Weights of a small GPT-style language model, trained from scratch on English Wikipedia.
Size: 8 layers, width 128, 2 heads of 64, MLP 448 tanh GELU, vocabulary 1024, 1.75M parameters.
Architecture: LayerNorm before each block, biases, untied embeddings.
Training: a variant of SOAP for these matrices, 4410 steps.
Each number is 128 + 24 x the weight over the matrix's rms, rounded and kept within 0 to 255. Layers, rows and columns count from 0. Numbers have three digits each.

# layer 4 MLP down, 128x448, rms 0.123, rows 0-127, columns 64-127
138120097080134093125126166094131079113133120111103121156127111122156152167119156155097123163135116110121103158108129138153138134141109105136143097160100137096155138128095110136158147092133103
144143114151107138071118110117162112112130164116135116099096153130148141087148086138174110125123106195080136146145079118107123155146085121159136103132089149097164142103127161068157142163127135
153114155162148120152159120132128132128166101145165142142192116125106147144101096134122134146133073113143138102121127140090168095091127138093123162143133101148137070135156116164142129157123124
134149142126109116124130102173115105145149117094064143168119148106120152118159100155149089188106155096124116100100111138138124141117105165124086144102083147110113117107150091130127119140103112
145127141111128162182111109154164117108112122143145115126134108154094131176137110071179096129138113093159144115122131181104099170096133105100097093127101104133134120122148159163154121124083107
094123177101078141118139134131125125180148101119095125105152111125135136134136137088091141142116125161129149121145126115142132128091147119143149140125095130154153124152058134115106142112109142
163106129139159124102088103147131123147127151139155153133102172138144075159109133133110138097124138176107113125116125132122129136117173121163092105129198147136131168103128147133116150179141168
140137135144126180158149158096168136135109079140089125108127150114081172102098151105159155153158103103123151176118139114121131129118182111143104133105136131101132099143090174090099113090122132
152147145091133151173160115066115120145124114127057075135157158077096122147126118141147139087145116133120111134095107152133135178162096113124120123096140125125097123131119147199069150161109119
154136137155130070148143129138154095145117148117130109131119125110127159160113145127194124107109093174147077127170104142146147134123122124069152142136158165137141110112124081111120116118136108
154161138160094153150134141142107134142147122139132064114148112130114145183143101153139125133145130169143128121090109108085155150121096117162116078140136138117120126085135143150120145148127118
131144139142104083157103126118124143108115118097127073134108187145123140123122147139122143153112099187134129107138103110132140141079118084112136120136146122091135159129122138177104123126119123
106139158151154156116115116150149145121130125110110137153115133110101123108108090138128133116133171083120102127108135119146144084120127117116087071120112125138163133117169097146151103127139082
162101144123134099106113159105133148076142168118130133112155128102111122134111163097138133139112092090140171097135118128131167145151130141145140134164141081145140121116097158096142103125132127
137098170145094109082144151090143113125119123156137140131135146120144103143107141121121151098102157104113117094136145110127102141138101120134125113137130124172128169143122158117139137107118181
154119108115158106187121128141140100138147129160097132123163137174141120131102130094119128103145168158148095124120125162155123121154137140145130131107144119159091116096091092109114091080083102
154139137139141104102102109164128115110118110096128105139130181130115157178115161147136155156136113161120146110161150110148146110178077110130180135080129133155069106105156128116185142157172099
140116171126119107123148118141119149170104114139167088129128112137141102155133169113173119155162120134173139153121103117118116125161166137137147156128143163138134150125146095101138131171175122
092100152114138146142135135117137111157098156128113105187115150129143120111129160122115092116117129105129112161149107114125124101146131148126108123119114067135119091113123143147129137104128130
112159134114112142130156111111122107150131099130133146103139121133178152122074154127128138161138107111113113135125132127139116153147158091159138121115139138094152143120168150164141162137101137
094112111169102103132126093135117104077123108174110131116131147148156127099088119143156135065158129103115146092169141151128094174134122124141121110153077136145104113135110110144090134125127113
138137097182122136175106145157123122096119114103178145129171097134148130160151107116100133177138134170108133120124139134176088138150119126115108173101135121113148141110099091129128109179133107
098027115154133132129108128140136181096112137131129140121159076117109123127126149143115123134120133140105114144112128110105111108128127133102128138105126132123121089124105135104163160179186122
124134176154163113111080155146103067156121139101176087131133141142130090140131085152100099126122131154123153136141119144156139130163125111180126124129139105122147117147129110116132106069105147
127138106121130131174133088114117101143090130125124150088087130090116151084124162129097133106128109103133101169122129135092136207131133118116108129121167079116094112105132158111102152104141106
145133143100152135119131099125111108116127161110107133116116140097120109095155104110152130128124142108155192110149133107173132119129098155092135127131147154143150118065109129135114131116121093
099111125079163101142163102146120148070111160124120194119118127096140106100107148146147125167113148127153089144099130121109121121143151134163167141093131146097104142111142109165119093149139092
169110109114162115126154121113134119101121138142121130108109125135080121079128139162183133117163112146129095112123138152115173137108131124133145112128135107080160114072117153109100081081116133
124123137134173141137178148116130113162114142125099132114108188142136134125143119108109139115095175071131122147120118113161155150146157107127089139124151169124147154144167114093125106105171127
094133155127155108105125145122087150158110127113138135120088100096108136083156125099142102136103097162082116118151144080144155142127149140159117149159123096163108084173149104108138096127174152
125110116144140125168124157107162109130111113142122116169117167107161164139148177172120132143148116116153125116121153134109100115159131095119118101144130125140150114095127153143155071129119108
143105174171155144130135154132105135121143135131132126108148173170120125121140150107151103128171109155128136093157120133144116105110107130129165141143086094130125141164124137127150134129128105
117116121100144162090127136181105152132088155154110123110085169115137131080167125127134124105122103111165148108147124139134149148104130109143159095181117170101089166158169115109129151126129127
151130161159127080146133154103128130097158130134130116125169117169132142147138183143137141078165131124135129105154140178162153105122117153123126117125101121160125088140178138125118105132123130
139111104102153113106147186131129126164164095137156132139095097135128125121113093084075144121128147132101118167146082125139128125115112100071143129086122140124150161128104133138097156143140087
102155108111160152102126156091165102135187118102144108147118120146115169150136156131131135127135151125127108114111115130144137141155132137117151142089120125110148115111104125174124153130115115
138114127119096148108114081075106126149141132151095082119129148121146123084118103139143128144126133121094134139155149143111130132147147143117110133083150153134133109134151137135174115166122114
146138145158153106146127104117111108134124160114132110094159124129167100125163126102152106128088180104115139135182113097113148169086097124134177094111158155126127131117138123093148129142137124
163143135157149150164166131106124121137111123120094090106087105095130146155167126142150142109107120116181122161133148106114151094121122137116161143131136126097122117145145148075120155152146125
115151125111146110167118115172169138113157123124149133129118119153140083114113109104133166149141128123106137156096146119101111151136119142133110127148150097094166142127139103107150109091141108
165140086112068172127158128106087140117119070173134117134151136127092136130109148085179171098124136139072101143153076168108083159131147121142148089132164111095138100137113136099162145136094112
157130135099130148138171129109104109106119102170082121140084120116110120121135108182129135126077136130139122124123137160147135120119110135126147159128118150125105114177119104136096124145119137
140152130141148134148104074095135151085141145101074151143133117129120148124114102119175166139143104071102125113138161093105197154180147191136105132128140053125155124140134131090152119128147143
132114124096167089109121152122124133102098128140132135139132094142129087151103155117115126150131106157108178115123148175156134124123120109152151089172133117109132119142105112155131126150176106
107102137102176151168100116078094143128130104135110087165089121154131168171145115132134099119157112132111100114085115164118120119128148144135128111140126111083120089161153112105114145103144148
095098127158107113099116080119153131089128084172110147136128113185086128119131164140133119143169160128122097136150136119114139095151130161151102098113144145099120102133147123124140094128118132
114092138176072075099161090120168120096138109094134129075107107172180134094145091140152099142139121125122176140124149147116131137116125160146106120108126126166141113105125143122107114158168135
130126105115096167149118160098125152114117108114099188132105163142120138157090162161125126108103155139107157094107124154112146141150140100094150138119139092143128158111088139115103099159155074
122204153103099135150124138094115097130178175108130142111105121117119132162170171116129178121153119098156137124159149139162099155124169105154133169114122144106143168143138158126134110141138135
097150130144096112150155095130155118155159134120164132141143120112128130128143136157141101112118116094143065124103100158131151157149129116142165126148125139123129158147122067119119110157093182
094149132102093138177148132115095140097094114162087134236137153109104124093136105101065097088182111149100127131150106112121139127105172155136112149111112119181123113157087079122127136113142099
156138143092112120118122104136130102136095099164142143141154112127127091077108108115160083151096135112151119090135147111092110144111144152126169180139153095167098120121100164143104152130128132
125116120132133128170123145117110155159157151123115137094099106129149124153127141162125132123119149152098164148097128111131145121132135149121137125138141079119122145079132158140133115129142136
197136119131120106114086171158119154108103131114142140101136108123117122119139133129113088125140133201106171132120130163105115127104091117114139135138125124149139141139110108174113130150112139
139142113133176136110160092121099141109121119123112152093162078116115120133152108171092105182103130107149150145106130095122135167112133095108136166156159112090114104134139160125125096166126102
124132125122093114117125152151157082130103115178096162152095123084172095134067121139159101124123145118121139113075147127153083134146092103074134138145108115110132094112122102094169112147073135
122144136143156116159119108133171115104160092131139101121127104119129082101115148134150138114139158107098135118128165118140141135141090140122144144135107103122176130111153153153099143109134125
146112123123126144105136116119157129129135141129129084099116112101170112135125064146124111115129144143139141132169127156116147133121123137124105125099113135147128145131116134144123140147095132
118165149123132152143119104142062081102116165176157102131137129132148119137108152130119117078132154163132135146147136140143145120098113098112113146190134133121118162097124112119141110171123092
061114092161136185090139148159124112141098071099105162178145151140154160111152130164126115114106086093138094179101124105114130152099116123116132116112111124132116074147140108111133163121124144
162159144088107105156059146135160112136127133156125156155102081153160096086130181107132101172168130118159120116155099122172157126123081137120072121117118090085152140094180140153112129130115147
140125156105123106109135141132098163141111152131099109142103116116108176138108107136149156155100129100142151140129150110090130123109148167152149136104144117139153132113088163114124120113117143
145113142108127108119091132150112101129146189122145115127115110164136112128138145148127168106131180173123158135137120151150158115089125102175104137141124149120098143127146116122136111149124146
092166132171121105135143118137149194128104127124152084104131105101077134092139138173170098093130147176143145117104123129135084143117103122155154120100141120117100112151132148166116079089102137
139153134135101059107123149158099078098125126139143129122163118123120112152123106147137157164086135114120133137171128139171112148132159127133121126119106139166085117152136172113144106090151162
104138093112152123172176147140148152154114135110132127145094125147137138110154159143140118122146096071162137131106129142099117109100140142157132122110118174119157158088120151115112138143159130
129076144119139090125099135090168141126145104130113186110154114084131124136091154128128095188103115158157108166134125160130125103118157131157130113130118141133117135153113152093111090131133116
106167164087155123117134151147104140144155101137107171156140148122126134111159116103072134129149104174119129153094093120123116167055158094143151107121093154143142122133130108098109139167101107
086130119139110154121127139147138117148176135131159112117153147124122121156114107114138113112096127117174153110126130141120150163188127134079141147163136107104127118111133216133090132102119149
155150142123137120109111136104162140160176086143153129126107119103143111151134171133112093129113150136167111146138138109082110131109089152129164139138100113114145141099118117124124132135118076
113100142141167128095145130094159137117130117087120141129131115154116120091133163156087168149124088144107130115084156096128123139139091103130088118157135111101154122163086126125094179207141129
125099121122160100136152144122076094133150089147127122159155120101098157099117106138121148142160116107137097140147137100129124142116124108085134141110082131125124129132145126168142162130127106
115143154124118143110111118134117140089099106138118155097121111153100130135131095111092154100136118134148155122144091131107125101111149134133115111128187094108152169095098118148119168084116120
143098123077172146101097122151129069131109145115134108160148101133138145163103098129152151126152166110101120126095125104165132129117160135088111150111133153157145108117110142090147120088123148
106112144102147111117125126124115145125147127153184167140132112133110166135113136105124118116097151111139160161104104088112159122155162090145135151158131157157115160142117090132153137130129134
117161167117125139127163135076152130150129116124100101115122083109127136145125088097125180115107156147105156084144079155119084088097110128140113102095155130127152108128142157138155122128117125
132138125135131153110103152132104087074140143174144114132192123121153120123089121132130124158124130150161080123107128129123177109146119106114147134131146134152121118112105130141119157126129115
105150122178117129105140151157114156157103086115095119114173138136119163115159108159112109152129117115136134130120147163140085125121081152140134127164137157137086111106149120159113163081125103
159128145143115140085127124095102152168178110186109093116114146110102099120119147122141115084068085166092168146127126136108133133103139140153164108129163139087161093110119170162132131101152154
174124129124124117135161077097108109134118150133130123146185155136114077157105139115135106113094130206080161114162139105080136164146173163171121109176120109137132136131080137084136141099097105
187142105101142106148101131141148150130138186136151129119124088150121123115141130081104167169081124122168137085178146117120145125113095083145143129148144129145129146128163135110149109158093151
108080103135139114134150114129109153129127146139090139137148137107147123101095133101108127086126122172095149088131116107130138150132154103123087120126125132142127128133125126066140118154140114
132149177120137125166147114108074089150139144130073136098105153161106143160108112134108125137121149114114124145142136183118113140117109119144182137117105112159143125097128149128121093136147102
150106161107142102137132124130115126120131142084159121138118102111137118103175130101138108099140106136098116128099090094094169174141165136152109107132084104100165139073120159097105118107112133
147122141138147169129139150108122106133113120138128124132103181143092161129140156093121124157161123141139115156161109140124141161120137066159175129164124140176119117128109141091140134099137133
119157188115105143121144140150111117138124175111150160162097155156120121124135134155102111082154082154165168191104153110107130107143134112091134148131109146160149130110145130137132130152123175
166125125141138154119140083167149104136103086144143124153174143137167152143149137115132109131118163090143144140126126139066156136132144153108126149086139148180124153075138121145130131186102121
088117132138133141088124139106192094156110104132125110145120096145104152112106146112115117137138138127105114158099098135108125117098189124083140178153164121127136164125134145102160102141155161
183154129103112126083150117152165109093097148124100105163118140138109116123122132138095159117126096109116102142105124159125164150130176090131138143120115158113126111144154117128140144149119125
141116126139139118143129132097124159097144139130086145100142110121100135158145170116164141123145107082130100124100144200113127135109101139149124120164128129081128103135128135167120145100101136
128132154123156122141118137118071149096127066134116118093142146134120142131141090144170155087141139129075156107063105138099153133128104150132117116104147098112127125141164139146098092088158105
147177120133094131100147161130129130150156094090128098115115110094136168103113126122107112160153105149135152151121126098124104128119118177137082117092115137109087110156081116153134109097135148
124127131132130117133178145109116163103109134156135087127133123142149151118132138116098171116100122182124137119114114117121134139111107108136149139110126136121104128106122165142168144063158157
134171137150116112142102121128094091132132123131093139143131115122118145114198098143111120148121134099142155078112144142085079126141142159098135163125169124120126107141094112126157135159121156
106145093106095174112131150163077115190143119140163107103087157136154117125129064120114130151133136111144166081145160148100126157121133150163153153113144169120109127118120125109160122145085145
131127122100115128137178128129148126138116149111123152150092133131118146137161109094120122096128095166139139121118142124144102129118145118141150117148165100138109120120112166184093136105098110
151113168164119117164102158159141134113117149166156129141103137148179083153144057161099160140165123132152081109123116146156162148159121126139087153090141155166112135113156129108116169163184130
153100119129154104152098126092131152149122156096144129155117130081136156146120148128097080177145119101126091107101138097162126079021166105128110117153140152137132102153099148174150071115089096
107133098167142119143155111143131157141113094136115095084108105091141141119147142168124146104158108110154111117129129140117166130139110122150106145104133185137127172098140093147129146136164069
115133152110143174158178148139142143138080135118145178166089173163136146141125127151106123098113190161109114074140113108082148128136128093122154123103141123170115143132154134093118110133149073
124170107114105135154161137147076133085158144125128136121155132120105150139147132153114119110128064093080121129112158165127118118122150108144112128154095113161118066113177101174188085101121174
126105121156125110098133151168118145116116105121084149131123110118170113104121115175130096132141126124131128128129188160104148108134115107119117110137119129177120111118118114116098121139131158
175118107156125143102142136096130107110130097099122069119124080121126106122082147115139138129133115120133069113097125088138119142110092115148113123104119103126121128125121131161115109083156076
124082154113100097137108114129151158110164154119140123088085166125173095104106116133129125122130123122102138107077180149088122099204096077119128131151130119109116134119117157089126122080164143
150127163122098124110127137125162169130166154161133163134143109125056117129118131106124111136139149118120091107173151137128115180124112143135135155111132110116135104139092115119107109145100144
099119118114132135118112118098114114105113154144074139139112116122115158123123133138124142115134099107117062121143111142136121106151122155129103096117066159136140159131122144153116126170173152
138157108138104141111124145132158116115118142134132112138148119099122098162097090147097131124164121107125131155117120139092177135101059158120129140082145130108135142105080124116126107138173148
142131140158130152140137110098151145123140122127155150157097124119149103091135154132108126138107139159119159139143101094192131108114144113119108159143117124153176136154085088141126087103151099
119114137127127136132152131130118108160111142127125153108160125126138122137147077153076104100121127147127128084182147119143141136149131140146179131153118130159116081142114145080111114172172143
132089112103164148116147142089164157106150118095121113158129135111093110103126077089190129123131127106128141113089154133163114145141141098158108128098113163113132099132196166112167129089105122
124108142145109130125156125135147137141152144114152122076127108143138153153133181107140131099122152063142141143137097102158130150127121109108129139153123121133094123160127145146149123121078153
094141120141102132127167119144100154138062136101109130144095115150098141122133139121136160121130114142102130173121123083120133156109127114110120134147152154148135142093160178151116130129119135
114151154064096128139140149143109148098127121135119126118103072143126127160094116128124128128106141101091109124178121106144090112142121164160157167143144118078135094137119126179132162126145145
133163130150130145149114157145112076118145124138120134109180127183116094147129096127127164140209150130133121115153164097108160100145124101120136125131099120151129108095113155117148124088067152
141155126123122169118105099162124132108169172125144119114123123109117117155147177039135101109126114093157144114095121106107107135087150096150137134134111103132104145132137112121148124134126128
143140102133111131101125121127129153114157151134100116100123123144165115135101171153138171151100165126144154172126166135166110142139113111122119103110143131128116191094173147177157099172121106
119149118125136159123157127131127137137168086118150102080163159138125120121157173130116131110103163102114125143166104098129126136131166084117152108167086134179116128146128168123144173083144119
113090151130152113114128144136074096124102135120162125160138108108119090157157130120096126116086135152097101132190103126083143102125134142163114123105137127119132144152168179172080140099112154
101127120143142108157131156154140157117117148142135126167101045075153148105117137082139139121161131145130127178109110127140079137139126144073142136102157144121167142122098168103145164146133131
121110156142147116127124158138144126145123132101169160130158119138134111115070145158119142125115133134163167120094119147135125145149096096117096102096115156150101118142128133098148160141141100
165166127170119156169140092132118110130176141131144083161109111136147123098141136126124141117170117099153097127151151130121143103169127146131119120127094157102190163145110111117126130137168128
119101135116142124125108112119123108120093110130150114132156108153136114111178100140144131116161132127137119152131131160125119161141130105138127117092130130137146129127118120147153147137121096
157156170137150142136115118138150093168103137125169164144150165087136152157122112157163163100173161090147078131170109144087176111159087083140120109140117130128097138122117132159098176075101111
141149151180105127117111175111124124066149113112127143114109143099115123139143172135109143145183144093130149172123141119162087078106120107128131131143113144079184168088138104075139156138092113
138153142098129159140167131126152172130125112113104161104122112109142131142119113088168149121160129086154140155146129118158111121123088140170120115112168140146135116130134149104133129118155110
131125114136107144136116124139172139172060161150143101112124088134101165117146131113137175116163153091107135157155152139179144137100129139149114109089119129105103144166145106192136112122083102
153135115193090129154132122147115093136136117156164121149119152138112104113134128148135137156142169105125131108070113114159120161100170086080113120130146162137109135152127159100114120132077124
136110145086129086108133121105132116121099133120148149187166110110117128143148125126120167147125099138143094161099143098178122143132120132125096130123134112117120127118088131081169109112095161